Each number is 500 + 25 x the weight over its row's rms, rounded and kept within 0 to 999. Layers, rows and columns count from 0. Numbers have three digits each. The size before them is the row's rms in percent of the matrix's.

# q: layer 2 attention query, 960x640, rms 0.038, rows 11-63, columns 64-127
# k: layer 2 attention key, 960x640, rms 0.0362, rows 11-63, columns 64-127
# v: layer 2 attention value, 960x640, rms 0.0373, rows 0-46, columns 64-127
# o: layer 2 attention output (transposed), 960x640, rms 0.0331, rows 0-46, columns 64-127
q11 088:508495558489479488486480514468540489509504465515506544558489452511502514445478500472506528512517538501490509526505528515524524500491483523471494469511464490515503509501527518537536508487490487
k11 087:494493510479522474524509450449462555487465523523516539538478559532450546452510467507529495483504524524443482481520451451473534498496498459458529509486522425474497505488491514495498506444465505
q12 082:463529481498503503473514459484533492525490513525472496534498473517527514484530482522513498482495498522459481494481471501507459519481493474517502532544460468512531469490478501538516554493526507
k12 097:480498541467511514528500483467524488539469525474526501519496519503495498492484490473504475525504540523495511484506482503482496507463485532482489515514498487505492501474486530509520515516532486
q13 086:507537519496504467457516481507479485504487523495461509470470499499497490486544459503506478449494476529464486490497505464507540500490526552574479483590498503502520500449459493502501457490500513
k13 088:480492511514481516490502477480521486540459491486541517524526525493465475538453520500554510469524520508572511479511481548453497518478510513501507463545480516497510487492499516516508469513591497
q14 086:503497455493506474465504513519506483477555529511449512518469509517493468489486529478477510461546492457515501482469501500509489488492484529520519525475495479526547574516458496491470492490502523
k14 093:461510498513484521466515537514520530512471472485509510494493503507554513555528531547524437479503477513510506433492497452484489538507518501499524514465511459481515528542462517489522531498522508
q15 097:475507541471466487480523481481519511526471518533488526546493528518488463497503463491507504456475518492494499469481494506527488474470471550528506498561476475501468544449499522483528523520514526
k15 111:500504481492510506504483499489477525484496501499534513548485498519531493571475491557551470452499453473505482452492480506502523501470493496528487548477498454475490502522453485517508556481521492
q16 089:519507499477516537525502486465519527458515514513464455454509500549529522542523509492439482548518511500471495489500465473434439549531530494490532528478486470516495431538486499501503544481503499
k16 095:500491553550491480488520519500528453511521514453488484484503464467511495499519486487469474512495490560523528489468510504496512487521510528559462503516513567495513499474540525472540516493493467
q17 106:513507472514463500518522504529477513499518514491534529500490529507501476501462525487535515431494486516496517439499477495518516454501539487493521522479493469499463501525514545464476502496501503
k17 111:477514464509492490506515490483489535492509521497513506485496496526488466502482547504496522498490492535503481485512470487472516501476513496533517512457503484468508484536514535510510571510532475
q18 086:538528486479499503528498527522500482518470502507503521552514469490514463497528508485535514491484500514505514502485536493538506464491521511536485508518426487509506535492521524556557490528547536
k18 095:460508468494484509513494488538541531508496533503511532523499492526480466550467493490512500521495521480519480494510475512507518494490522511434518512516517464472530525498510493517480501510505506
q19 089:475472540514533532520485497493477501483458480500485490487499509495497520523540501506489509542491511511530509531520507501510464529465506468486498520510529477499495466502496453482504492507526501
k19 105:557489529484515498524516503490488456480494498520488512460497492473486507447509481449519502504526473485491508542481537498521529491488484524519462470519484512512536476449474458490501427493474539
q20 086:511457487472497496498477502490502500501504543478519486504551532497553491462516485471461526519511517480508488533509492525496467485503481485511487498495511457538509511495495481480510505477498539
k20 093:492480504433493526501490475517459519500451502501468509508483468544489530532510515544500491518476513534510516477514470490484540550477481483518502513456509481505505553450489525540505511473517530
q21 087:504522536493514492450497470473507508500444493524523459499503465456513532490524511502464539531499492504513502508519480475494461532527483471476463498472510479542501499504504501513513467494477518
k21 098:481512530504513470482525474468497469518497515524494490465509528485478525492503490489488487526451545514543480544495517488460484540521478521481508529542509500518450523471480467494495497504495515
q22 102:482499528464435491453503461527533510510507481507487498501492506502529485502500506495508500515514485469532499534486543513460514518534490496468514490534528473554524553486471533513474466490509529
k22 099:504468502504496481477497502511502505501497492478451476516501447481490530517498504530473485523502526508494519534499534508525498538540475506512533509443493457514504541510492498536505505523476490
q23 097:476470489504512497489497459472483462499508484497470462465556500507475516519478482529484485548521495469495485521524473500434464534507521493481497512462557528499529456505503483477510521533476490
k23 104:498512558465494503496493528494514423513503521470482479511499490471489516505511499454501493536478479506482526521474532531515509434496503486509502493552488518536474516490514502509487446560468482
q24 086:490504506494476514465495563511449499520519538528500496490470521523508459511552490518510505532469504487535490490512455492516537519528466483493514525542491536536500510509553523540472517481456518
k24 095:487492518490509518506519495534475485488477495489502487507472511478534513483495543476520522497446506512478470481483519529475493509503475523505527484461493527492472521487455453477527493490518467
q25 088:509515459497470531522516518510489528469490514520474515474508505521487516506500529517510493527538452520483522431480541501525507498489516521496469497545483528486511474488526475520526530508514511
k25 095:498484563476524505530525575534501436476479490454511471498475483504504457463483493457495530498505514506487493517509543562506480506497485504472567516496474486489433488528464472474526490539501479
q26 096:527472475534453516524498562474520506482457526497508510498510479471553511425528505483504499505496481523508499502524517477477507512537495548512493504515487441473545523494518500510515485510494508
k26 106:472491504519475489492465483501513538503530561565503478521474469503518535506470456504469494491541514518465515534475483512494466547466520517496502502524525485446525500474492523516482458485472515
q27 102:455556480509480506466493500493482467511511514477486542508489490557455481527449521556493512487528494499504486509477514501504497481497472529528513491499543522503459481487512523491494468457492555
k27 093:468500486495501507520506465494451467477495517471498501532496541518492480499533464514542496487460503476488504490540509484538511487468534489524473533484499508475480520460470512478530485502533465
q28 088:491505464477480494544537492504498491547483514466510511526589499521514502482526525537530531451519511526479466507488503442447471512518515518475497479468532483498534512475473532525500476485500503
k28 099:460518520483507489508487521498490469486487524465467493526503477505532476500503512480542522494515514504533509505509527502504511506484500512492528516466473493506486523489440517474489490521538443
q29 108:502502497488519517495480493527470488493515473531466479474475501452467551488464475537450481538531534482501521507495515522533516510512496517521487500448493539511494479489541502533503468492485505
k29 094:510487472497471487450505492547465538491519509458517505528472475529495527558483486541499475534493484498511470442481479494501476527515511435535544487511502517527517523520495482485450539457519543
q30 091:502513523457491489492477467482521494534521507520523506533537532470506508486485503485502475480471507506472498510482481475520472533550520459490520526476491479484528474522474470473543455503468493
k30 095:494497488477527520487536574484524458450487486475504515533509503497493490547538508493500502477485451495538525514442513511505503491473514538510493465494489513467495507478480484494508522488572456
q31 098:499485522470492487479502468488545518513490508513488511525522471531502495492504505489518481488478531510461475486512530489503497502457472464512522495542466462482477492484510501545520566490503507
k31 094:485502463479565493480496481491473481518539530508471497495495473531486489452478504488507500501572552456493465503540466505494535466522501453491486554520521517512494493453489533473495519496542497
q32 091:515480549452506505518541497463525531492495482500516470521528459506537511519541492506501492506488515529459505495505499506493459534475482467454500517507487493479465474489522456515542539521533471
k32 090:487516512489534493510504518482517468527497457509538487535526487525534492470521483472499516507504503478468472536473537482517460463485497477474491539491483455502444497496476480480525521502519475
q33 094:532483505528485503553541486482554555493492482536518519492524505516513485544510528479498526517464503496500504513504503506516503486454511470445488496520479487508485462501538470506523553503524454
k33 106:534484543456532518488556468524489478467434459500530468498495513539534506510490486464524482491485470482468490545498512525503512502451503508525489491500488492494480451500502494541503506522541459
q34 097:548501517517484495555521507466535552492490518502488476504545487545512500480531519482516514509507521525476491501490480512523503475497513444459503506489466463513486490526495475504504539519497480
k34 091:499533537514512533539526529486507451471480456463505500517482520517517486449473518462509480497508506492513492548492547510491484461495490492520489491494464460499491533494503531472555490518550510
q35 095:525495501510490525461477501471476457448501507481457505480506482512507542496490501468465441516523507479475510471483476472506518512531433507517508479507539494511499459478524468486489481488487550
k35 128:527516471513533491459483529475481468490537520502459487446484472474470522500492474501468480496489494491549510525489489503479541496560485512494467492530506558522516489471502518522456445493487539
q36 108:483481520473461519519491464481542490500473483505520516522558461501534499488536509499526524498479505492496521516490535499528474477485488488500523488543481431488457483500511498500561512512537493
k36 102:494510507452508497473505493496492504496520499505478508529480509544492492499514444520547496481493508515458483482493496454478524489451475491493522566484469471483492476501441527495521537489529463
q37 104:491483489550504509587490548516513486507476511511531482502501495498513452503521492487541567492489491523520499475515513521514505498468509509462521545477493496478463525495513492523483520505520445
k37 151:506467515506491513531539459487516561498509496507542525529504506514518446519518526454534511479484483496496498472524490494505520487459513497490515474486476472483486497512485541506515535486523487
q38 092:493474473495487477517477525535467520520517524472545519501484500501476482506481519472531459467468505493492511439477481496528464535518507512514542479468514477508510515513495523484519506488541528
k38 087:470518477500500511523535514511500501495530530461493494504504460508521446481522468524515515477493462511523497497493497483485529460513492501508487521496464526496494511520539519482490527533494473
q39 110:498495489522538484502476549514488505475556481485462504512471480507504535529469508514504483558520478497474497497507518505486507540480519448484529518458485556488467465543499486495502528454477503
k39 105:481547506523483477503473555508500456493488525498479506522520513456486517508472521499518501494535490547508513497496521495512488466498517515486477495527509519488480484510516497437468454507486543
q40 089:486489484481503517469529527473493522510496482496510514497489495523500519540499536538504519528529503496499492512505543501467505545540512516473523518500509527478509520497485520477492559489506553
k40 093:478524498502486472491489532509479499475500487520453503495499494469489539504462510507490506489484545496498468439476513541506487520511475522466509552521503476511494513522448491469528491496497487
q41 104:522528510469466526498532483473505491534461473505481516509520493501530487479505474495540530467448527527506493470516513496507514501450540486518490473529451471510498495446488536474541540508549470
k41 093:460434511490505465500496446490472566510502456523516545532516523506523506489485462490474503460499495468499479442512464507511513530468508480500510517478483448501517491495475519498462534441516492
q42 088:498527567493510489440526429472499503500505448468482507490506487499497537518468497569470497497485529501504477528511505494508449550496494502466465512543498481477503428469487501477521509542501476
k42 111:489516522473526517490510508502476458484513498506466471488496476498473550456504486498489489475525519517469489564511487507484467505529433476511467476531495557525517469500514511501458473524465521
q43 117:503480506518541513465493540500516492484510502506494467498522510499499537495499510513466456572503475497548540516483523521532515475549449494504463491451496527489524514558549468489490472483457512
k43 104:514507515529506478509480503503522501504456499510456454445521479505506508492513524514454565516495521526458503527466493524532494504563516509468501451533505548501517506521535543543514491496482507
q44 096:474506442486517472519514531522491465500525530513492528524534510522499509490470522492499461448542485485491480470512455491530502459480533526559530481491529520476478528506515507458479514487496527
k44 108:455502473485499480534467526510493528516487511491470523518489461493512484532517476529522496469511510524509501440473510497528499517517520510525499537486481529485479505543463483505457553486521502
q45 087:551490474557463464523501585517509492488546516500503444533449493499505478510464532468508522537517491518512517457520522489502562507508492533498516529494475536517512486517497519526490522484529506
k45 092:505467476531495500512485521556497548514472498508486500489472468518501500540498464502464521500520495507498510517543504447503486485506486510441537467493486469492493544540549500480443522491461526
q46 100:497522468443496469490475539525516525477563502476505487445547470491534509505497525575491504530543486481471551462491507525527530528498488545529500539485501505490530471516496502488481509517497496
k46 101:487517476490494487468489530527479526542483527502508512513465475499477487547491497448496533526473522495500487476483501488508517440488524502548517503521478501521489491523539518502479518517513512
q47 097:516502530503529524506490521476517534456477471469501479479515440456519505474520498518498526568492477502484476538500528513490514513533459480461509499483467511532495494485524470535520500496497500
k47 103:528499520493553487495517498510434515473517511486496473466457515530539514488509505529456519518485492472514481533506494465506496561555477464500481496447509492522504509498502503503484496470455528
q48 091:522550512514498519511490483483488525548472510462506507478506512500508487484493451527510498481508529543429515516509505477469484505484525525486447514536501531493526549472518496447497505520478464
k48 088:507519514494481512521525446434503524509531511530543500483514536481519515470444510475531524509466468514518497495531439492479477502483425491437484505511475474518483491511487524538500523537524481
q49 142:508512493478462516530500487485540520527480532523529489505498466509499482509491509457523530439486508502476486492514484496495477489483513494461513469525477464487448504470491513495539518506533483
k49 103:540490519491522495498537475524442527485533458521466506489443503537494524461476487468481422493507496462506501503481493457469517518533492459505497528464493485511531503480491481505524493480467476
q50 097:522490548479525533516473496464514536484487460485498470498473440499546500528545510509481518552518480522525490523493545490482506497540445475453491501487486476541524508516506501529505507525488473
k50 116:531526519490566514481514541501451514446516490487472466476461479489476525482492506511459511534506464498496498532505506486518514508557497443492518468454487491522516511515522515516515508508455493
q51 135:504496482510487502522482492487494517534499503511528528524519499469485516500499481485545522473488515523505489461480500502527473480438518480502518494501497483495443481504514543472519537475509507
k51 107:484472525511503485480524439497486514474543473473523519516478500527492503475495494500513481499513479504544484498500495508481499568497457510506505532511498503519490506474521492504531500492493496
q52 091:482495507445526565487482487477500481475510487473525498488498456506515481475486536474485498554505472446561492491509492483520494482537495499488522494486489475515499507489500532472497478497502525
k52 094:512519510511495547496541487498526478515554582471491497506516507527451494466531470521467511508464484478495502534531463521499483492556499473511510508505511523495513528530478520487508466524447537
q53 110:519516470517480496514506463505500496513480533489514520524478504528508458466500484470513530456492527499504521466513457512502490476475505555522514492518495492478504505463456526481475505500519497
k53 101:498451485537493506490506437506505575522526493528556559492494538518478452580486534499506477522464483497541514451519469519464508493453494507493514522538474456494470520526474517538521500498527496
q54 090:531509507504515521527434513509529504467470522511491529512500519514509502508514467530485518544541545516435499548521465486465465559509518499453510509480480507498496465480505460462459535506483500
k54 084:497496497518482534496492534474467513510494496517482522490513496511484508450485508478498511514487525496513507458486476508492496460514449465501499483552457479527490507473520538491531446485480501
q55 097:519532511464495497516545488492483528520469515475535495530499502473513480530486484515481547485512507507462517499464507512493482469544497504494523514526511472567508518473513514503505453574489482
k55 093:486505481543470532535486471504493497500533530515518468516528501497522498493493531499502464535461477513535481487514505511516513456508542494512435486486512480529496535503498476524523531493529459
q56 116:507516478548527520507504488477530527448529510491525475494459510558514482521502526476466510537497512489506550478469491527501490504491527509465503533489437481509506494551508537481503549478505486
k56 099:537494490534482515536531504495509577492491530528478473512473492476485471547487523554456523487524492513521503471525491508500472505503499477464508478478496493471495480519558481520527503475500518
q57 095:564534474567509529505483501496520518490495523489489478496496482535523482505547550501509518490509527490557508472479527480490458454502528516494503516486460478552499506515492530480529497500514518
k57 099:460452506518486531530513445498525520477548509429500510495508492481505497476497517482490485514500502522498492503492472515478525493481485530476466508467477524504513430460546513516496506502494488
q58 095:513444474504507485526507533515478492522483526503497524503548523482461521486496523454526493514495496452528515488486459501522540456509503524501508478474510511467479496529552504486483484479488529
k58 093:466523495513505488524449545491520478521532508535494486497541454487543508513535514526478543494484511477482488510497509533533497487494549545505513534544524563474496486517547459535474499511534496
q59 095:508485534473503510530480515498531484475496495524499484527568474459500513510543501486472509589475489521491537553481496495493495511530465515473473491491527477531510473545497455546502519451475490
k59 104:543501513505536469480464498494507488480463516513503488439477502492484510473545463513459496499509537534495501549523506454510473527546493538476508506522518477525495523468508513507518471492476513
q60 097:454499505526487517497492452504497473560505506467531488481513503499537552479481499500497467526518538504540495481486507486462507535536491487505488506458535505518496501469498513488481506486504503
k60 098:493462521508477493489489471514522457505510502496538468492518481447501552455500465523463536501466533510517526504491560463506499505480476492490525496497486496509494529503477517455505474538459524
q61 116:482488522523537497468494512498515491486486480502489479478491482499481565520502517539485462573506503505498517558531497498482494576535493468484493544462512524541491486517527474519519498465488499
k61 102:460513532473497520479491496483528476489527539523480479503516486446477550459515511479486538513501537486458508557488531513514500483509462525497505452548519532534484498494495512517489445546491527
q62 100:487488506508504498527496513503493463487471498503515479482531521464507498485498513528519526539444480525572527516495459489471559500554477475486531509480515505526553480524468471494504494485500467
k62 101:499432505532510489513504476510510519550516461541516513465520520483533504518536482483480502498471490468495509540505494453521453469507507495522496482532501471496471523540483476502523495502440514
q63 092:502525561499515551516485495473502505505406463492526456505503455457516483503502536519478547555498495534537539542507537518509489523534463486459512484484522488548469486487524502473490479503487490
k63 103:490485522501541511481506449439500518491524500501519515495506506509493511433476489489466512544449512501520449541494504506496472520522475465479469516506514487501484524480472519482536468464507498
v0 086:440513492502540493484501511526480474480460506521445483508450497486490512508493551507498479469489520491507503487473550504514453496519501493541504505520502479508532505489469490481499509469514514
o0 088:500507504511640519515483515480493512536496498490496456492513474509523537492560502517469481506524501470517465487503483510538533532471527531505486509469473480480523481508497514508510514521526503
v1 106:511527483497520532508515474504505468502501463483479505495520486522515495459550523507531520449453479479476540465528533481501511476474482507524503516536516482490487538508538524480528541497522532
o1 102:482493532445489468502527495501539476508516479504540496464486518500488500497503512549507486490513489505509519512504483531491500508489502468504537508448481479511507559523478500490502492515498488
v2 074:444453487485485449564490471500561483497432517526502548512555510489539499523469538526502511540444449504524528487494505501485445504505521510545523528481507509504493471510518501544564506525547485
o2 082:546502499504483505516515454461537520515503497500504486524528493524507499479495483498499543551461518496497522491497516524483503522491509471469494516529469453478543484504532457499537511530504517
v3 076:472524503537480501476473528489499517536523492543506529507484496490517489543545522486496525452508506495496478450489479521526488489500511515514510527506525511453494489581503543517503491473487473
o3 087:465481508502415520508475456457477509531461489505525503486541489454508537474549480514519502594508512497478498497534482468546499520482486465514548535491512532493503498512518488509503487507531512
v4 087:505491499544486456532491490498494486510503521488516539506519503488472494501465548427500549499487506495576490492472454537490501503498489507478508467489529477511481496491518504476516496504472539
o4 083:513474511483479492511525479504507529466479509529474443476498535513530477521494507488473507559474455510546503510494515535512508506519476462487531506484491489517565470480537499509537518542520501
v5 102:481462526486486490449504467519506495440460535475477483498493524532529503527511517502502509478485547529513498492470531516478467494499498525498481478544482479468495472506546470489488522506505501
o5 102:512490495529544497472483493481501558463502559498501466516492526505498501482479536463504501472479496507491491471474543491479517483527497493484494517543520497524484492458467526479536523541553507
v6 102:483528527431512563397508479535463479476486496489496508543471517528519516523461541525505495501494503512520513511509540545488483505519520559541494502532488538556471509517487464475518500493498483
o6 099:460479499508589524503493490514496499450495495559514467516519482518517521509481504512497469486484519480515488502453489544487499499476510520504495508523519493504555496512499529508489471482492481
v7 095:490515496515481511474463491535491508524471566483509491503473537506546509519488542516496537500471480497471509472526470520504477537502484481563474471523526482532485528491514496524495495511504477
o7 095:492500524489528497515486495493488469523495521508485485511534434473494469474497513514498510448508567488548477485442493498503457514483513482499492526517512480524532502501533462464520494491506529
v8 093:510533467513483472532449494503501480498555513488515469526540507502488476452470487470491515526499496510517515500477503529473501452537528486493478529463507489473471470512532485475510503527511502
o8 091:530461532524517495474481501515497536503498543533450486506499470478497520514497531469511522545452469472524514505480492488488449518485508470505512508562475477535513456514505503518484493509504498
v9 097:490515482526522485492464547504507463499516495491482486480464491501492488537556492510488441490509481493494500506488534486495508512460470494554535468477478475534516574498457519557512479492513469
o9 097:462541462470532449492486510520474476494509512433493497511516492482503511524515485492563467524490487471522474486476494469513524504536577473486503514498458533533501480523496454532559526532482530
v10 105:478516508462505526466486492478523553503515462482514462498493522495552504497532475452470477545493432469460533463475462520498557511502485475482529516527473476538487511501500520508495487442506483
o10 105:529495497443519527511485510482436464512539527464483514488527505508503523505519449520484469514512514519491521468524461467515523474501497525521460512471480514467510501519479504519515535482497501
v11 086:491529478481495541482471512502472445499485492456474484521483509499525537515474524473489489491493526517496522520481533499493496462510462514518489462536479510516504521511513506477499527474492527
o11 089:489491528530598538503497484486483479498517501507483459447517510530492467505484516477446462544478493477518511498476473533523531513554508442500519488468505504531526496497518493484472506516494523
v12 088:508524545507545479533550479458505556522487503464446461495495469509486501514487435518504499506458503524505495442545530478464519559492524505447503550532447472515548524526478517505481512471502457
o12 085:475495475502458484479488533495527491466524524501511493516479483523540509508465493517519495450497499505478485484506484544454489502501472532518447493467487539527455519487490509488486496517485501
v13 096:485501571475533524442521530521464516462487481449472454524513507515507504522487535483509458495485516487511544488516496494476530500515494483497512476511481474502542493497561483472523468486497519
o13 100:507499520503617513481480483477462508444495472506552454450514473515514468490485543486514454472469494492490535490526498511501522480540510466474492539504460517510508466485510501503534491514512494
v14 097:486519511480503542505517520442510551455482507543514484491495464500529509458494477522495510499504505494517491498500503482487496477546515448470518467470510430516483461496479474514447507505497480
o14 101:496498467497580471552485541519479485490554481531511536531523476503468449524500479490510514493484481473498458497493487482501487489515512509514506547501493492468509515504498527489435505492501517
v15 094:521466506525532542520545512563518489495531485484497484497472472513482489470540540479467503489486486470539481505538495537491516496481498516495528559501480493455466518514485470499479493492534514
o15 093:479539528465481494486524500465473518516472524446541492455481516527505481521496480490504487489526488533553539498505557493507505527476485513486481512500487500542521518493542495486485495520513499
v16 091:489457517488497492515496516497551484512450490475532477494480521499461477490491496448517491527509473465534499495503519495534516517533535498505532492460527521488492541473487542481515490539510493
o16 093:534528512495351460515497447462469547510451469494540511487500484490459526499464527462511502508488450535479529504536569513515468533506506525502542495477472502494484468553476497498507497483461512
v17 096:474514514506514458506489502471514515509524491540521450470511515513502488494535465515517512525515499462472525485490470455508476497543431494424515571498500475457501510559485538525516532478482487
o17 093:512573506505435501506496500461522440493500531470499521486484523504501509482509527523498516504513520549471488488547498528466510472542517498509472493449499508472475455514463501509502493487515520
v18 098:489453500499523484496493504499457517466523475489472439483499497488478507557465477523516523513508507483496416457499470487485492534491514462495544517482473499470483473509499495539491533519517500
o18 094:492496500515546521488512544515478513450499541502542512496517503493475447518477492501518482477504499467501487503521507507486480506540511509573480502458466524466472523498478497541516530535495479
v19 092:526485526523506564510498504539528487510487517479489456503486460489539489546427506491486496485498505524499526543450516510498481471531533538532481452477471535538539505548493474526541522504507463
o19 098:486510438495431506441539510550526498480513507495517507547462514524501468510489486524528547459459493516485474529471500490490482513540501505516500492489475454490460492482467477496527455482489474
v20 100:492509484503513508498489526470495473498503494450509468497544532509527505476500505463507490499471516516462506554495546512528521503584539503517435514522508530474478499490511484492476495550480494
o20 098:450522481502596504505516500515495486512513503491481502483550522482529495470486506474498535524514503545522481479518458484488515486470491496458485509486510519507504444494501501503436492478495516
v21 101:504502509451508490509505516487530564479511487523514494505465512488487512503491501524489499499517530492592475513530510518509460523541497496421512512494501485505456520486522489517457493477532518
o21 099:504458509517504538522498517516527489509521534509505502435537526508485482481496452477437508521507512460500488451523518525528527455535513522510524485466469540515483504505520546487482549486530473
v22 115:487524493490503538452503507493483508505558416512497539504526480514566528519525496523506488466476478466514482449515509494487487484469473504515497512534477492510471501544493463512512489458492509
o22 114:471523484490550484514507522496495515515444525474555490482504519484489529488477466505483514494518545456477522494487478484514521450474468534472512438468534529495497530476480466481507474529534528
v23 098:481443532525504501532505512446527496491435535495504539499463526476512508478500485468516519513509493493504491525472503509479546534493481502485515482451524467499507506482486521490512504507515489
o23 096:525501515500583477516460502477523499517464521528495519515476476512492529530457509523481493486502477541465496517514458488500496535561474511505494541506521496484527489511519490509517541483463515
v24 093:542488483520492510494495473486533511513502521508465455519452465502500531475496499490418523518521504510501511507523502491477457527503463489500479479540523502513514533489474470496523526452494488
o24 093:482429497453494532530538479549508483483539509536494489528513496491482517521501494520498475458496550459508491504486510500505515469504479558524506521502525497479489532509501498501511502511485476
v25 096:501497499448473529529498487541491514505500502466498485488500517477483477540505502524460474496487471518517486514493476541479487537474501495529479527475512519488506528496511504484493501574505507
o25 085:478520510478413493477501491528480512469503468468532506492469479441479515518502516511534474458520502516549527534523484479524524484520506531484550476529471492484470481501526503503484520476495485
v26 095:463544458535487507490484488516484479496472530464528513514489529498562510540498488497526469523468499525498541452523434436478528509523529491508494547514526514502505494472504496526504494524513495
o26 096:488501541482511493481497504507506494478473514533515501503488520505495530455525561466483499532519576477492508507471540528518488520539510489461519487517458507489535458523503448482547528498517456
v27 096:468453496509493487518423503466513478531464528480472492505542557512548481551464496488515486477450526472516512447521493471485483519527515536493487547504510514466480528495507528522509497513505499
o27 097:538509518469543517506494473463455532473507518499494484463475469538510526498507530468491471511518515531490485491505520554463485538496474511456500496523514494470490501487484460547493510502500479
v28 096:540473495558527514494470509475506535534473474483456489508475496500508502475483453488483491560434480488451524455532511534499518512478509512480478487491467491493462481532529510504524493453515478
o28 095:519450547438501506535542498532502484473537552495488526482534496512495473499516478495520493494513496556480501526526498469527501512495484560522464468478536489450487516512476534490492496495484484
v29 090:566539499487499496457544464475474552550524512483449468501478529487478482476511466493494512483487500501523506469468466524487517512503461458469514486529503465500490526540478528512482492495511511
o29 093:496433490514546501545535489516486489474517477503488514506455517502540472470473479531484478516483467536522483470497482490501493504513477498510485526507484497517498526470523518480454491505501523
v30 090:513530486449513502493496577509491477501544485516506469494460478540452493499510483506518476525562529514481505520525518530526537532506513482474505492491483486512521530478452512490474492504501490
o30 094:467507447535445497454501526500498470485494541465534518485560519471477503540505496526500481487500475494473513484512465472516517455521537483524520519519494519474492521493509502516487534485513513
v31 096:498560491499506506512505469521490503499514513502513488499504483474532506469470504511502495484518484485525489495517523538524483480463497492506499449526492540559507507498485528488498489491531535
o31 096:489520516472493475483510479528498504496553518509524466496517485529488544516505476572491438513487501458533528490500481468512484486526449517535499487513493515510487521538509517508511475542464485
v32 085:500480505542491500514503500557516494498504539465492499530485504497478471500521524520503524485509455480501490468489485509492507477542491479502503508520492499484478523505503492495491495531512557
o32 088:479503491503513499518481453485479483541510479516452471467512508469496540467552520523505466539501456454539513504518534492535487505500459474487485545485504489496485492536538492507532488527493521
v33 093:537407490526512540494534465529543480414534527420515516500484497531509490486508560492508519470542479516524527524534474473479537424533480529524478475497517495470537533455508494442494470566502539
o33 094:494500539537552463468477525436460532495507505477533519469483545467541516498536499478450502534511530488511524486487548532499518485568505483500532524474465453468534496475469516538507494543528482
v34 101:451476513537478445479479481510523531503525504516509498495499448470491509508488489535548529511465484501523509490517476504501520533508488467496477561477501528488467576504504556550521501483491496
o34 100:524503436470444500545511514532501491502468492528457467450465537503512514514492508555521533480519506552439518550470507476486524501489530514489524507508517466504455485487507488484496514531488503
v35 109:465530499469499505505486521486530496533551473515505505503487486505447499511455470508477508522509506517466508531492546494526505529518495439510520527429530508514494520487491526495516477501569469
o35 103:479466503502470470494483528499472449502519491509471489517520452509489523505533478486548468508507527506490527486532465466491516466486529539493547528451509511471498491490512511530513516457494498
v36 094:539525563490544534519525507531465444489474518484499507478503469508466487519530494467495490485496491523489487515485491531465499512463495532506482519514515538494492505465466494532538483539515493
o36 094:461531468529451539511485517514503496501452508481488521495474513485530503507473504547512485478537516484524496464509523463454546495516520565485463500536518536497515540470505517528505481482473477
v37 091:531443505456494457483521491472467552599488458504526440512461501488481487510483487526520519510498507480464472503498469522451498541515541472482559501499493498498500493497488500492478512483484460
o37 090:467478442504443496525510496530558498492479492509494538501553497526494506505501456476483481483500503486519480509511509475509457495508501505537510506517531523485460478501509540477488495493469503
v38 092:511466498505503486496491435496523479494501457516540473499541554522526502522502494458516483482401521506473493468472527507493488478500540535501478525511500507533469505525514535532538507453518501
o38 093:523511544468496527469523514535501506485495505491541525456507506516518514496514518499501489479474481532519549538499514537526486527509487514501473447500511454471527519496524504490538491502482474
v39 106:525452462530534513493477496508537488505543513529480493492477487497524493500512554487452521501482478532539554498538513521525499519505486512481524466506478503505519505498494500504502515495478513
o39 102:504507516488561501510502499499460480510492547507503487508492513518513525500505534488482495532509517494555512525475482451516538482483489427483466552469500505511522496487500467481503484486546498
v40 105:502537493535479496536446509440513514512505490520522533490522503495531518514523499492522516528510471482467487512494496496489506509503504452493543528481531474489521450538438489540517482461472474
o40 099:502538536511426514525477499502513493528539535486433507506489503470521456492537483456537524575505481515463469492496518490506487481508460476561506499508554541508504516526502489490489504456532488
v41 081:535539471499518466507525476470510541524569468528509486477520448486443488479539457512456519477539492494523469489525454484483465504509489482478521484540503470488524499442475535521483494484486486
o41 092:496543484541375478555505514463486487482501523505449495484499542536523483524513514512457524531502558504445505495529514554523463516490492487524501500461483524524455520516489495485484536513513478
v42 101:498543483471524552502499423528499510482483505468513503534530486522531514529509565520468481527463521515529526538487534502493488507517531535504494471494510535544478511512498502496529515518526495
o42 096:491502512484456521477521507498498516449491480457513456521497488509492492508496490470515515488519480520523496492488525484500530491509519507491507464502488474489491535530488498485508487513513516
v43 108:539487509511501510487498471518507491476469521484491491519464501492553499501502528494481539499461530545500495453464487449479471531481467537545480460547478480517513461521509486467471522511464502
o43 107:460507488485556524511542483489537553467514501576540488518530462502481520533438528482457523498472491500517465486513534560473523497513452521527492465525498470501475502462462475453514494503509504
v44 083:508511456514479526508494502520521487527510490464503521510568469474500532507473517530477547544504509486515486494491502513507491449519487485474473485482509517478485463487542485502487500559500513
o44 087:496489543518561482499513486453509490503494502506484494491564515499466532472505528507438492576496513503484530505476514519513495532525508462480523517505465500495485492548518502486521496560497504
v45 106:466470492529477487504472567515505467586494500495470492487472480500476491522484477499498495479503487497514535525485536484518524496524482460543528500431521502485516535522494516470489488488508516
o45 099:466480491506590426437475485510512508482520479514522500493506454499457504505502535504522505525503531486456520495500495479476499487488511484504483518498479509495446479473481464526523515475484532
v46 094:502510507537486513492520523502528472478496530473493465488464469513496519478460518529515512573497465485508502505513494502470475438542493506485508462489498488475523524485465477423517515512504475
o46 097:510518462502531478496460468484512533512493555489499468493543509515511482487491514492515523516497501530488498469483514534530466468495525486488493531547483520493477490472504516514441505523493498